Weights of a small transformer language model.
Size: 14 layers, width 96, 1.85M parameters.
Architecture: LayerNorm before each block, no biases in attention or MLP, untied embeddings.
Training: a variant of SOAP for these matrices, 3315 steps.
Each number is 500 + 50 x the weight over its row's rms, rounded and kept within 0 to 999. Layers, rows and columns count from 0. Numbers have three digits each. The size before them is the row's rms in percent of the matrix's.

# o: layer 2 attention output (transposed), 96x96, rms 0.217, rows 65-95, columns 0-95
# v: layer 2 attention value, 96x96, rms 0.22, rows 66-95, columns 0-95
# up: layer 2 MLP up, 384x96, rms 0.217, rows 0-38, columns 0-95
# down: layer 2 MLP down (transposed), 384x96, rms 0.203, rows 0-37, columns 0-95
o65 106:539399539523526470478538482475512552424556506544472526441474542487572551482563534576504512409492571560458527405511515499419575475553539520503491437478535521446446548543440446534477581621534522465500443415446575479553531483543428565377567473578520570466476503498482502465551495511487603551
v66 110:464442532445494457582550432534571511477461651542520500488468446496484454533522422348484418511461494500494420467575503530539473487552521476617482541484474544536511471504438515414567586500523549426617491492444583461478519488442530492486464566510467473490518503558557535567563529517427462517
o66 089:567552395496479485483540449449432537450516448488488483410487477486481550409543525503581532462514507596490536507533511516557537464548452426546525507391484440554457456570503411489464548512453542500379485495523492562372468409504427483476549553474462496496554609569564549495476521516409513538
v67 085:513494452503580491423579480476544511483597483504446541525526506457578475569490455509610559472533488580507592507468433442562386413476444426562504510520462497495531454501432528537484545529527417432548516477539455516591560579480516493535544555551515434560516482482493383507405484568525563544
o67 068:489490511518495561475477520502474515519472544514475404489499524531594505537501618482521396568518529490495482580490550489455534624515449522472525493543493412582393552511504500492564479513396578553467438568545540487431436469556485635460498561566520462442598560506476505483566493441509416505
v68 119:478502481540461461453542524502480560551488459578500452444523498518447611545393545555491522515478467540486533510542634450438568540539483509470441434472523562500476448564473529563468526504544453525469546467562496463434477470565477416414529439524470400533386469627402500536426449460490475489
o68 100:538425574531535444492482531556453511434564475498484521520445477508421492520468419483468464419467530422580454446527496465525553518473482445544464601555629552441494488479507535492437421467537550553558561542428533470478443546519441599505552514424476513499406449469479556477409498503545368474
v69 117:453614539571534547606557494470408486547429489459478512499525501500398534553546501532555489482512531463595388473536483546509492535435531518527501515458493466583526546455499546503431540559534587578513504526609516538558432455422490519529487464431451488433499470498469490513592452522374587506
o69 089:495548420559540372454521528480395436530526459534497467452454407485485465439505475540464525465596470553434531507492524550496458477536514514481523479551473557390449504489483464503462506494606465489518410423463451426420502489533509428482450376510531508599515480505414464537435556411473483571
v70 115:600526521464420563429450509499412428490420488459501466603566485527486560478460506453470468472618508500508555556416486436466492535485586446539529512530582513547528396425492487528471503511551519487451536474440536448493441543516560509513533533491546620574424448534484453538484538554507405410
o70 090:532528554508479517540492466454626485455409506492498536544437450380529467429499490507548548505446556424527490512463502446526520559436479557423545565543497523547446580510546555508449523523409538535516552509451550527614432474542536431541451449531415436490422555578544468467570538479437576544
v71 118:499491597508490553548405523429488473477393475538455522430422526563409482531498497508440360466503593501473530466469485502483443560482555533464583450532502544514458490517513600458535491493445605537606405551487531490523570486480537437503436483522402473517422501533494487549556532471409475507
o71 093:444466359513538474460584508450392507463657434480474493445440462474505519524550488490515540446513462457376481427487460442554463469500508466515442474478586515474547480502486518500413483462572515443480470518518478469452355525533477506443524467520579515561430432516472504529498524409492530420
v72 131:494487547454432437487467454483657498576467554497538425432547497501535412513477466510463480531508470430444571527466491430485501566561583507516457548532454584440476513487561581448552519478414511487574484497491458504545464487495557472568533439526480524492538461467612578517409542426623500539
o72 090:527406443582430524387504412545544476538464430431452488602545482500440553455441553528538469501502477552518576478470495485585444472457397465529460432400497457476489521483448462487502560475461479426426529500511550503574459513481445499425476608546486445425475521575496454502545583565537498512
v73 114:568483487459461459478511488402595518532568517517508500495464482491476454477387531382438489433535567439468456610551498528532533555467554590499445462588615566576531471444545476506525556483424472473465474509457614517553460435509483515427468513461568558530501503448591500527512473428529478469
o73 086:505555443553381532467518481510476394416474486537574579472488505612519511471503512407502620458420485451564496467453494517568454437576460542429458585485468511571537459474516444492528546580466441527435514555431472480496518538519456490506502499560429572441470517487505424566521525571452587503
v74 111:508496470589471555479425523506545530475496538527526479629621431519481498582495539451580450516508506466554478455500493439466438558455535569570471510487475560516519507426525518554542457539497496481475556384481528458579482489410552628454482573553503587448516494439502439520632479486487544463
o74 084:507609462437465464474533470540530451586470484449453463515456503449500496445467476479449477554582513579560493565503596602508529526600517555479512596515402471510559567427461489501478554521468504517500532509460479519498460510567491471579525542524444435540617571590559472400489460465481603546
v75 115:478551462483433492545514501520491521465589403484431547430477484504452454527578398514543453549439552505524548565568539398577455529542472503470447590615468565523500493518551510519517425492525551454510482458480497547579392488550494605536502448562516450481445597516506531452535421465544508419
o75 101:476461426493526411446520537472501473523519582479527443463503495493498427498444527569467622489482501532619552425468468561447540488606474519509399480476585518425503519463496493505451450367519412499429417565418481522526570524508491432571474451503496522512540483545491514494506597516610534500
v76 098:481484528522388507576476534546484466471474477462521461633620547582445454516443502538510510490568517473475503524527461398464532492437594464474577526542479565552497510468502490477464543539488549506493450536482460548582413537363533454549508399428446516533430529465467571486498606539461527497
o76 079:502513624567547523397495525387528510507523469495468495565477426407562521478445516501514478430505495489524546524529496446537505451473574630436441404437484511406443617538460583521480495490478455501551509453472469454558498485532524550493515517555560530522457425545468555502592473414489576543
v77 126:444468522560447560557453507477515549519513493463514441406516513591576592521492510465461512420511463559548472396500503445459550472549536561449542520547461550431513377513447565468492488503492493470476483478594436515424522458404456424499510544518502441581478490474530506529535598407624481571
o77 097:470441517486582536508473582565504460430538447536423512526481475483400526466516462521502384504551528454524533476545553503485439503477559494553527476446553468565478512379477440535492469580474638489534543468491518473548389486525488517523606561473508488520548414534532497453429390456461604475
v78 118:548540567502517577513452504444582437480456538541501455532501402469489433550413511463483410480528604418462522504402454512539442513481598479512546502518464537574502537513540545418498457481422505572593504532468487470578417427516605559513481492564485580472398522528479499513530522432455452459
o78 078:387516460514463517454552460427388500504462415424410522519439511443519521526493524503521601471538461564516453496473536523517530535523474477449527481528523496508528570482453507505456585453497522407415571520588560504527433593527523441551483431502498455565498511580484399590606580459529559488
v79 115:444477511526507521565512460526482496467466428502462566476495523576504477478584455431482513366433486522531462401487355474546569484503489415483600501472421533505427465564461561467580440487516483461531524522496529536507520536530469507497515534535480471385459633531561475500601562485521570565
o79 081:497541418504566471564570555411527554545485500566490460382533460473521500463506570542542511567538552598479549553527517529486454440522529549627624521501517484502559502508477503529499479481515539455445401383530417461496545464442549427495583434466553532592538426517543528512535482493522547485
v80 117:492507582509455474484432616379497415451459531377593529557524492567509519482471579553495557471506471557567560526503440541506598417489607534445536504487529532558475581456510550430472507528455564542518530540528429564519518448423517462509495432496503532539492480489507581515607499518458538475
o80 084:567502504640506607497584443494540513527544467517423490564498432421478467498484519370553490460475529459484536502399598535522475499521510531510538432526501524389472500510499482582447641572515437457504510492531488408541538528506519579508508537546512426493477446532477592550462476445493558504
v81 115:484465508491568459482530427467400473406457482479507533446502456524422492528549464472548521442536486481549447524541539642536511592576429502523547548435501459458465542420492499462563500454558423505534461544419513476565498399489439585559532547512528471455481474445547463626539404448530536488
o81 096:505642372506485466578560441538523414608485556565574429429530521473569456488507547517500561528499517530563451508463490444480528480518467443511616588602413491570450410449539444510523459489515513446506509452504488504447539468519481477511517443500466437505599539554467423517478534462493506498
v82 096:456536422477545515513458552434457536504507506432530561449524506598536575428476561420470519471509540568491428469452443588486515411501461481561471466509544483528518553567414397573523521532414508605432499524466410555479520557540418467431515486580506482508602523446467448503507567445442496488
o82 078:598504547529506591522541567522442510416508460511494573523552562508529535634529494420415455512534454460445489550523490505457511538553582544549568487519554538561566505476522527459538513583546462509561575519550451399497550502437553419517597555477592475520461560393471545558462477509476496513
v83 102:570529416482504387493503472489514515668573514495452538477507499519507423486509520473634561536477438450433519518490498500531487463521556549555473543558472465530512457507511434563469586447503449509526549546442531605535520416457456441427427538485497495486459468525485433601526473481374461478
o83 087:502442456543467479486513446554457598400432458529516536506472575524450435559457412484474489457538539565464505521536513447594549583505466491481396584474485563479460495512609430416552477530515416474500515561510548495448479543549425461498539446476515458533552564516566543572502594453468396469
v84 129:530477543448513483507534500465487524477491482422475617520599481601535493503570579484507577559583551539522562532558438507506533518492465444457495511528527508444517466541474524533421454532524484531407578506524446460445604549480552421547453403564534438551424444553559534461439582522578461579
o84 106:521508585441518594494570494444551456539473453479468483518506562358577511551516505438500440487435421414526483584463496437460523521508510509595492419482541565472423408550554499514516490450497553595575558531550425438530511489435434442466483578440577536518557507582533508517483506502525457472
v85 095:464535465470486558465500573487528597547536480469399510508394499500516487468510439484497526442413519469467462523566422576536505512399538547479513478401525494670556559551501435469487476453527483547517561482549569446520447513458493605466471487504515548492459581486517471486509457623431577465
o85 091:468521539506531481589475467380422510451463487544537528407472490543528506494399541545542561539533527534554527592477607506512497444566487526424583534602540506527550505518518524503553489516434426547412434515428430460475516513484466494507482416435414532515485492389473551586573512541552445494
v86 111:446520463504518498546400490489480457467414528477520409359411535602528486523448527464472471376434517545608510424470563534521545427491535532473506496475463513541473589535445571454493478474489537577490521545514456570462459460487532486458515511392515461514441515469515562586566447489452588476
o86 075:483435479625527544567492578441421572500613498507455515478472412529387496450553556514514495535531552517512564405503522554435482521544509416455617458512536525492532463482504452522446512555497501408427542499560559443477524455486500519516496426527496413549504443475447582546383506468492476477
v87 117:523572522540512513507437501442513638507456547497520445502455464595473495493432456445433610434434500538528471468487558438531536535532522538503542432513392620551634493576512592505506479495478443604440492488550450501523471473414502539508547519466521542554439514560563538525522486435519486461
o87 089:450476489520552494602510508439392492468514420580414528475451516488428511477457571568513454508545548559572488490525530494533490438494526447443561505452618467499510460381444416539552517469400480524503522538482476444571391486440470418540522504430438474556514492559486463594512520510533550429
v88 093:545476475485521379450523602545573457578575447532446526450500551469570523529534494587531530468552478548444570551579422403451428525499495510590424502411524511476538478489418475612557508478497426484479493520490491475452592477466469423465491543462402515535561554456546454468473490540528526514
o88 062:460554527432471486515387521534572542530492564477591488472469533556492488512402488483407480544495487473420533443557554536589580564519516532480453515510439514494539522425575495507522440547463601512477424535501493513573458506535465554444555607574533465513419516453528563402501544499461437610
v89 107:480479427569564549552528488434511507512528535481561516470500506535504546596560410532583522439429503528459423508529527584405574527511456561501518549406511427522507606439411502529533558562490467531528569487574520545540554489565432589478521569487578522469554548407555445475514462475560534513
o89 081:463537573499556503534458575519501499550581497550504435530501555602522477507496574468419431563586481546591525526530550556506479464523475469491589533561393493496466460468500504471590473524521525474500507544510392421441532518491499561550470531475540435518626470467434506419433370538481550553
v90 112:539490429516497491509457502533534533462484502446548580598457461556525542493540390444524491435500499540457497525458484446448437375487518613477391538531506468492590501560477472462497523474540531504403529451478496467449498441422541508474490610423557550617552553425489484415545524562502561508
o90 096:405439601394511490527382448416530554507468501542418481491485537497507524469447520588409419500554524551506530478531520510533518527548558538403514418433465457526535586469435483451607479500406530514488444521507447491582445472458491432515496508466499528548534478503538501383580439509487529536
v91 108:546465535455447412464470473490562461608499515502553501570502476420457524411378600496550549567520408477493547476549559566536503500476527565521400432523488511406497501505562403526483526465493377548483460528474492516470525365528417484562502516462519515494573456461536497505544489441497452483
o91 083:521519477457453468533526411577523509453427514505528595470546585505488519494534414497533497423491518547491476423493498413490582453461519523490482583487479527480513486360497415479573562630548480515569587497451586509548480552478505455430586517486487528436372557522497455466479471523438450480
v92 124:556540590443467413519450529423580510500518502428524525506559466531536477493485576524537508489571460524453564453532522556475470502518511559519454517455524518501505544399574558437476554502481448501508500429499446509612498463466509493533481369483564540525489362460592389633517490502513482430
o92 112:525529479536430459458543386530566483531500459478493498510469471456511459469404578501538448516574516438594540468414586450517580502526458451476479492525451524470400430469515457519521528563495517479472567556463527401481416576477405526448488586540419472466514514540392518413471540476514414551
v93 103:450600543460527518433462497462507522450526435566457546586397454520517446587507475567546522490510557398545479544530524454541454488496518495544410504483530522527570509498507529528537543434519516512540488544448500435516393351457519580522476411575555580500450545532519436471505490518579489390
o93 095:475548450442399384541490442433454458566454516490464515449495487486494530506403501489482579532448474537524491545534517528569562458490450484472548455595549486512534514436498413499509539380457477511424435501540481433626448532469429471551451526393475545519560486498449414519604534526539476534
v94 110:502488380407509542516525526477468501581631498427400510582566485475528428510530522522492517405535448503579530547484400477478506540474462552476463582594487541448510456395563547538445516477559533463484461504610402500495482521506499471535486500502476497433455504424513595469501533440563521465
o94 100:445488559463436507449427601505532479430508573457556458504523480441506498472521506481485558582501434461462470444484510508472451553525488481446374391358487450448485464516501387497476459531455513482492456478459640518575533470576431506551445469500492519513590485540518433460541496536500592545
v95 092:453530478497512533522447545465524501426415460447534551474437480497499476539342499486515478449467520570512561551486499616554444490601527484479497547603507463498489468553547495484504432434565484544608496565429494497496543454465549487550429515555511358532468473567440485609537517425488518523
o95 077:446519490498556517468596463533430520523574499465465452429478526512542552597579545487503534528530548492508423502502512390449592586530497473576515513528530579517549463438483450576458506506516496446401612522514514480489440543475464549515550488449527455478511563533488485521483580452553472311
up0 109:454479504543409486459477548535450536507488522509504455501564562473469520511428516511456442605548420529482509498506556516529533554558510566455513423458552460537521554533560437499565508486423479499555421517522573476672490408526484532581498500406528408488567472437544453582607473459531550511
down0 121:544551521423562525548536505470531504483525501504535553472481447538521482512598491509554507422469552440580480531477492532503503475433474447581619597519440533511495440521490553493468474477567517489438597532466471492317500624550513487458557492590434606562467498561465503445466511474515456475
up1 127:473559560390466552465538472500444509505449513491426468499598576540482471514603577528525551500450592536510465521576593498518485516404509598608509520521443473413541526508392524548507525535494434449506547495433455479461509483518462489490537406472453506425544496501540451511474519402404435531
down1 140:537471494547572466522451515474560491520555481487525515502361491424554513498413429488515469520527457491497526485436378472456546524576524419414501504470555541610474509472617475518472455474511552607548449516556579511505470511494540507581462555514570487570474521446465509466513454595552611447
up2 058:478446509606546419515550489407478511536534499581479484430481486572488504483460422503536550421550529536563519579475485443583505456566487472484464588452473532429466514550411607544467405587465484467441501536492452500442477453464490463443506472483517510519440584638549534444477501479589519455
down2 054:502497494498402532523422459465478456470477411456544536522507527510566552546474519458483404442417475395443485469468493525506504461425470508548450406478554515552514490511529511408471558388524441512385403383497540489433503536449481469454419489500512450418547448456438398489450482512510532543
up3 128:535529350537453537445486383489574492486452546552527563488386425494574456559535521489483462495455541483437517546469515475405413510428453441500516554549486470529505466473545558572498462606417459443559490392546514554465535507543518524491471488558557479507572478489492472439477504492584444562
down3 123:526530604495545465531518614555466512528525496455495444500615578491457578418515494488537525539528491528588497471533441514579580522556544545541505440497504546487514541529486424453514564453590503590453586638462521424515515523473465550505508509493460587494442550491491521579537512525413586437
up4 062:400473506483569403479567533518481482434539475588524522555542457574408555428465463525504448440519510527616513469588595524539525576426491586484365502440526568460552562493450504448477471510523553479445514520498520560404477494474487554492472485449452541439490469432570531500589503512494528469
down4 058:562393525533401567589483474449473488525564499487565431459527503538591505503547551488405463494496455476502484518459554491420463508462495462601551460633571526514506436545539581487495555477459537570424431497518570505434498436455510489535432523518526506503515498428456578537390482532456415531
up5 144:516512520482516557498391396439457499530472570534547509575521506431465472463508520522576575492455525460457425531508531564573466505536503456516535527535522518479604499405537511556531518568492563416525476462518499375541520501510495395489400593541379526449508498455494451515599553503491563431
down5 133:518494443509513460535587590536552519441513403478450503445500512547519520546483513492456449463520499525534537499434458414459524493467497568460469448475488425526378511573512467471488512479513420558498546558458461635440456500475539580541569358479602489552502461520458553467428420471455462583
up6 124:584477490496546501449563517506546445638490397468487538430489571543524518491538504480538472447551493519467556471456519433438519505499431484564513538529318500535489551407403453490493457476518397515506491560552535472555537493543584509559476537500509456417497543499500590496478487437413424496
down6 113:414527536447467456521380438507435495304525541481489462540546445441474432534477488509472475562464492478513479534520461515570497489479558535406492486470668485458491441601537518461514483513515551457489512470436426515472438519462411469430495447494505503562511457450524426520494485563551550498
up7 049:471588442544507407552532500509544482584449549466555468514478546562370408527524417479531591515509457583481547517471448453491471562534464410504511598535414591464563521437519481497588598498522458454470487547559420516512542477534512519504458508449460466494513506488563505569408516538557428479
down7 057:467577454468576451540543531549550484479462481468514492486477464511429454510460453547528553525544494576462478513489620458524505634492480425495519563532471483502529489436533518590528545462501482466491509543548370577500535542579470555463537582466504460486488494588616448553489615475627460485
up8 073:404535447497538438557502428501478424526482513473533519482437501531500452485477502446551690550486499543536475511574494518487468549455463488480481531614544519475486527465509434517423587431553403521418548494540495516413534477531539498514434514492568498564547500515482543605434596479564521412
down8 083:448559470417522483511418438547527470489469432428532492509528510461569492477432498552559472477574491449492441458451508427514393499484483421430450485397477509465476400463546516489515514527448514439553504454512505449526447446519452471603497449553617461454558475487507591559451521398449416416
up9 063:492459472541467431511424488474498495441424617506504383473527500385498448405421382440508515462507569557608523558439451542466481399486450534484502520479441498461541538504550486490494420491456387486448470488489500549465574497539513495520504437447478526452463600446491550506457462509583464476
down9 057:520541519490471453408561544475500481478432358468469554524478457613505540544502503435431592401467471425450475484508540458606444597565537477506384513480558507602555439491480499453476523517551532562571416488560501504514489500394443463537558528454506513521533505515523489497463535545456551472
up10 087:417471504499458363585397473463486521506484478506539476578529547481502507464464413479471524478514498566536537509506535551593551491424511518513422548469523489454556535520537509457482507312482461473410457489512527603449531499476478491561425423432461527457542555560561465571545542477574509485
down10 077:518524463497560567508559500580466595484608500494466528483468528519552625502571592541465470546583483438465548533486433462490431561537474549624533394483518532535527472466468500563503519597553505552533494562487505415545471440542515497482552502521571489575439445434436569480454471540464565459
up11 092:483551439481539493423541515546522340543488476549454545531485524441450470423488529467485454557493562523580549416453531512547534491373492467508413438460565467406540544509495554511578511519506531510495508461523531557454436519404480529515533474532447535524569436470546540502493454506652519412
down11 095:499459538566492533517497513508452662442534462441529435407495464493505541475545477468524538428419482474429515594560480469457485478602544514453608539467438500599465412494492485480456482462509503520459496509461463413483498466578501469531435510433523391496448527555457464535490487484381434581
up12 062:508555437503537450632443495455474508469543529501491502463482470613525545468520500585559543515542478510501473523559511434587545487448542449408487577451457525530452523535496516442530495507340498478476430512468536471484409463481484492487428492531523554575611418595599516493520583527459557520
down12 065:535430533605434512450562474429445481533528414480526524555509561434439568531425481419457504424395496468496518507432491576498468488529477528580417501506638529473553495493496563507445563434567493504390434420453491580463612518511526475500485512488483492475463559456460486493503418528466524522
up13 094:476458459576447576519591532468514515503432497503460544587510490509559523472501381434476500495496449504508516431436490530487560422483535538498463473503537492487466520512491503527395502404576532533468434585594421485653535503588508486493490504511543543493445441550344413531460495526489536496
down13 094:568562520430501368509490471566472532495555442483526511446477530405447491546485610597456496477436530484525481563591540462495460514492451463530481478473524598523481501583533473470533461587487509468547526398485634507388547476468508510497434484446498446537499513398589554547526478457559491491
up14 091:590544413489540533468523531546582538550472462508508478486479445435557424516519512521482441539447449479383459501466514473530509541573481447517599426482501500505510570492500529456490483534617462507655468461478511432539549416598500612449396534514468441459467508454450442487557505534445494512
down14 096:460440606572442446483443479436491436415471482507506500533554529509406540486464507489584553477508530455591507468454511529447483444488476546484419548551515505490478474567411451545491589465344517533403545532531488572433515582455466430498555445470547595493541486473511536449428490446558492506
up15 139:556476454612477589542529492434479457474478472500515445554507527476512469466428528325410459458504499462512458589540441532408431525484465576455451456544495628475433493546552498596426559484446500509468563563559407487557491512533507566480543515499470466506510501509415511462469513454467537490
down15 131:475534550404525435459516495543527519508467469466535500471525473502461496549529433615614566530524494537508562396437528454574525473530522484513510512433502348458544474438454468398558422521554509530536455419441589518459507472472509384509378530504518540475470491497587500537507489528550449519
up16 060:493505446504532461496586582453505438585478501487470560490493479489458453501438473443463583429514467647531383455484493539448458476519480482505494566551523479484555586426464576498464490530578434434474504445520428554470500450545512482470553465548565506593461574509429549417427513553605511468
down16 049:550423501576483495528413388494444560445487402495518433595574530544526498595476499553498466485490451404451585506504472468614557501442599492549481442398516529538482482619543500453483505444447467548470477495516595434472496576484453513458458501437540508459543515515488480544491550455460542513
up17 069:532478505526506489462412529529526593412484568452447548579494428414456487575493513536496464547534481470498476530468398484487490427369426449495578463485440465373475429561485559547472485501554500524556498494539478536528544452520516457422456564478509604545515386387485534455479497500481476479
down17 078:602508484460453454436459502517566473480426499528422529468458429508450530485516336440518586532556508466500518476569460493426568374481503496410418416442514424532485439518512477493495567567510508516602529477439401518521563509462463545497485476488465521471492420530498494428557546526545552462
up18 096:524376547618436475551451462475498437524430508446560452462502444427473483468478467468469431546539516532561549519429558545488517495481394516504505519511449469430446511567534478500542543432472513471470563449569503473485535494527531617458489482534483453452487610377500462484532433502619409486
down18 083:448606448381591518520510501540565550511539459524505462524487529541572522530519468530518497457515421459464425455515397450544466507583549499500496490481523507612547469437537498515471489522558475545573451522448467543537434491457443419532493487471540557575488416577477453540441636463405568463
up19 109:457390447512515414501512495459542459481429428525537484497456520484510423564480460518477442354555471488526553498521482425537495454534477580569427466501413568509456450467569434512574496459511418541553550472469485490473571510547527632472501538478552585515468543502557443529524516584408434506
down19 105:507582590480511610524501472601494548493531573481494524490498489487455582468497526448577482612397510500463509539494487602474473590446529434473559537523590420512529539557448508488488487531496587494467476570528485534517464498483431414572505492455477407454583449517444556439441446426570533490
up20 121:509589469406435419488512452525551542574523546500532515461498470444480493467473473589463541589436457581454564532462618458428563555576512477460473481557472625580552512518508467453551504498504422556452458483517552502577565429416533493522453472474538447413515476499571482458450507535518511426
down20 125:516434498538569609502518564488486439424504533516501489542523520553519489564562542437518485463545569387574466481512426565527467425428450519591580490473533396436470466508485545492457478502522550442514581511476498459376441596624500497490575491525462564565482542531467466532533497455492490573
up21 121:513472454445421526440578586481570485411558521541496500511555544503443511483496514530524515529459479532509573543481473561532513538540455389553435598514502596477488428541488478465525555523541508531441527464333527523481508493475416509526467519509508527409484535454547480548598603631474511551
down21 139:527512537575561446559478416540457519585473506507548503508454549496603551521490499463515495487515522487490482498511529472465544498515548602495602446487511451548555598492560523522521475474493483497571477537689508495533522533602576568488605478548480504546538456576493483482446415393578525443
up22 102:570562510514479505478528493478551497461464513606511436584560502463538484488490473493421389522584494491544577516395532436461559536509537444568566405472487583518580486500448455588505533543550494442492459535586496418485506562463479485436507547559479612482460442601423515487448462540458459482
down22 104:433441478494497509488497493567487512514601500350508512512446513513467489504484592492549572485426552451458420488615516591497452480522458588435463570500471462475428435505541562501507557487467505614566547462452481511456534428513516513548549451447540368498521566474626502496501522462512508472
up23 138:549474559562464492537556442484514580402489592552597495508493464415452478515488482533474513526503495462560516498507477523569498461592493416476516441457509572486413395622524471605546494570466514556535491479500435488483487406503464488508490592497451544469510512620407466421494446538489513571
down23 110:495499513441483508441407586519512428601520428440412541501538588539575522461506512407532435464457538549395428485484566514425493562444470570537512549525481475497553581409485520404475500483525492447494471528498548441513446548514488505455533423496518504518529490373567517581499546558568476442
up24 120:542481431495498541583525410532522465583519519445562521513604463490500514535586535400532573533484482590474542527482451472475478527513548408405477563548458458559424478537531421513520522497452430427459600449528498525468450472488535476610537566454473481578446577549587458462497491530482465429
down24 122:495509558496512460448456607478516552388519497581457447500378532508499465429462502555544441471510525411561452538529593499492554480514451567566564477524492508485605496455516566506462461487528564563547416531468537456515520512545492500388444380536516561429560406438466535530520533490512511560
up25 109:499605469435524506468473513475418513601489535553500556504555473600530508528514487454541559476580577458403426539592507566457446513531467453514464559530497408544479538398519459528428471532420534502523492502462496408447493489539506476482518548495502430642551466608476555524510486558474560554
down25 092:554424540558519531531511474513632510430558407457536445504462525451494504463501545589456458551445460518604533503415490455466575525495531521503567459499452576500453459609462544480509544496633507519485546465593568567532497538488494457538455419538540550380551532424533468491491527455538488486
up26 045:475509432470530408511459502593597471502418552564539505495466488540454456413514422526521488491525546620501587444510548420538511564500464417470447591489386566474503434506479492489574478532449558455475440463561476528493468485483474519469477500479477517455595431614591441451425483525521494473
down26 080:443540435468592447504527548577532477531391574533481442526468457555418506474470379594565465544578562567557494469570581475526516612466527455468509526489394518483496517435495441568566468552524496474494557546562434569525471515538482524464510556494522502484511444573581458501509558515581523497
up27 150:532528522496447519510501390438556553491390550531380505488550377404541491446418520477482584425630514446557457503478523470434480477556481520533526538477507459575514499527568530465509498555537501459518575436576526520469527518485475604538507506420536520453437516464527468460426463527587540521
down27 150:425491486527539491484455565558477438496605511463595424532444558524502507534611447460512365542350516529451525517505491541530471496467544432461462421476532523415504480485438442534498489493465471498510437563390468431562494450475505415460502477591470487498551488517429523496595532507435464492
up28 083:521489522484592471486548466531525421523475406533482550517412481509466474550558527475477597429461486562477499615583460534602433563477547533449459524566504538544504514414482523527461612440551509527438478519490450471510417535574524403513431516530461488531524487507585497570456558497417589557
down28 073:489587584504360491591498519457513551495590555469548478528524513506500492463441477559531499459490427458497512417426554469407527436518529503536489510390553487478476522571452474483517423590482529505530545426476496525503572492423464525510543493424592516464517493470394472445516409522629488457
up29 094:416577393392421450493500505595494478441484558547539462531549460470456496503484459514552496547495474474568499509604396556542512477467460480411527578530500521550544599500506550401530487477409486544467464561487492593505565458462564445542442413482545534509514519533477442536587437550523510492
down29 107:449508371495398427521521563489562430469497594506549496464535417489426478534464516482532441449534430544526426468560448523524552471478456501480511447469586464471504502482439545426523497543443528540566565436494436535526557572527609485481527430445502509507529533513469500493609378483448421445
up30 067:472544479455464601535507460473561496438472477478482554451474549464422498533527500477542509547562521480498563560484454471508447483441492450538526529484469482478520483466597532456529502451499483409551575709480387403543415518450496472631535484485512476524466504477522500550469522472567390465
down30 070:493470472435479475490508447594440527539454497468439478480447368417463448527514525488492611428460442455533444530532404461524486468532552556510486581449452515514593462559597461523465480479607533452545479600509434521516473465448569436471442403519508485505436491477521561594519536519470449457
up31 051:533527482506528485552498454516599519385451504408529536545487558473463465508506516537519486456497394510500426466523435397589537449422530487381574571484458484464411497494454403479431523486436498469555460524448498442592427499472513541517470550511482508452502479499473415495510551409374486533
down31 064:571374585568422453531540506443434508540572444507552552512491523515434565451423506415473434476391509490444472473501526568466463467470457515615420541532581449457513503497513561499440496501491535518427510464444505531414471441472463425529595517454510559480526563456462539493471403533468482548
up32 129:463375540467465558507518550505621558519467547476490470488463489455513553416496499447422445520481444541531503439453509568499584413484499519481528416470441501535419390681535468520519508543428531509446526521577608485552521479522479527417536526512514497460517496454543469427547445478503503534
down32 094:582568472519523440490479432499374460472531474501458499514550487498510444585452523558561505478512546470481519526495512435467454577529464509478429599463563523465543590333520649515445518444573463468533457502433462508455425516513513527559452506471523462522498505569431504555501556514602478465
up33 119:499507536499558534595499419562596408574535556464458469472455495495501548496435549503528379521605448489516457500541599391522508545550401476515525510577497507538433538485414510430557478499492534488573544448471486459535510530464476530488499368514441518544579573438539460529456475562530521485
down33 115:535510505514450427365483552486475571401428405568522505515498488554517464490571460541485552494422550522490565530458420632443494484460619557513503492397524460490584472539578490557485506519463470547480481517521495539411499441541551516554510616481527511429487403540473524474493534486456489499
up34 069:449520418520603499477549473530410429500498446488426477507444517600435433554493411572511526417571464529433540399466406519583478454486562576469539514526497477463513585421427415472506506497534565484525482513524481429484466498551510463466456499562499438518560414506440463588499553473465549532
down34 081:490490468560593498463552565615454424441440574481534554618449472549465482509429463551592487494597534535551524484538445468512521544573581515521538532482507468515502531470491507577523458528543560541471523564538530422514614552548524441480489518568540466530541457566451473635524517497487520581
up35 122:470426536400578461518488553497428493434507526538491389485601513581478538512506449550434499569490424560515374619515478470472495493482462526499577530532452528496496521486499534513510417418427563505544536556530465551456590397462618425500487485439533495534449480458501563477486546516481546494
down35 129:511501415451499374511482481479552491522437476500578518550496453494420498514528475524424603615547527424361574509518507527457441496478544582576469554543477543391437509484482541599514493546493516512490499514540499479565473471454576435526524427510443497610487422505503591492451472498519522469
up36 128:509457501542448485507520536550470435545398512407392578573453585467486462511438503559394542619523486458506513450511605532454573528454459405493496426488572500533460490484509571596466541538559554462507565466499593493500539489435526490481432553502470477445522556543515509574560426486475490486
down36 137:552574495439537485487460478474513554445562465543597401442551444475562555499620497468564431391500483514496513499492442453550457444544564567529544602491391469446479509519460415441521458503459455525476477555521396495515446542566478516537535406516517535583491459416501487427449524484529478472
up37 048:405542443451449435565521494408530470483448588480461518573497500483448467489421450472488517540518454524425474605549465582542485484465508516405466514516392555555549547515483477526508498463443492448438430596514420540590462471502526440561467502445523581514495483543567422530602546453543569479
down37 069:443536512466551443493554502478573494515368599530415490549557470503447497543415419546532489568499531601460522543556514500551452441518554503450455522436430460464554559405493449535488487502434493422446467533568491506610433451487453480435448484430490510430404501567502498561566535503545491502
up38 072:518500480526523518480482520409470405490522448433452500559536475491450467533409593527580522476471497518539432427498519518495494458573410536494515382465561414521510465472440558587442578550398541504482551498518426488574426435562450569476595513480481551532485390551513475570502501432477496502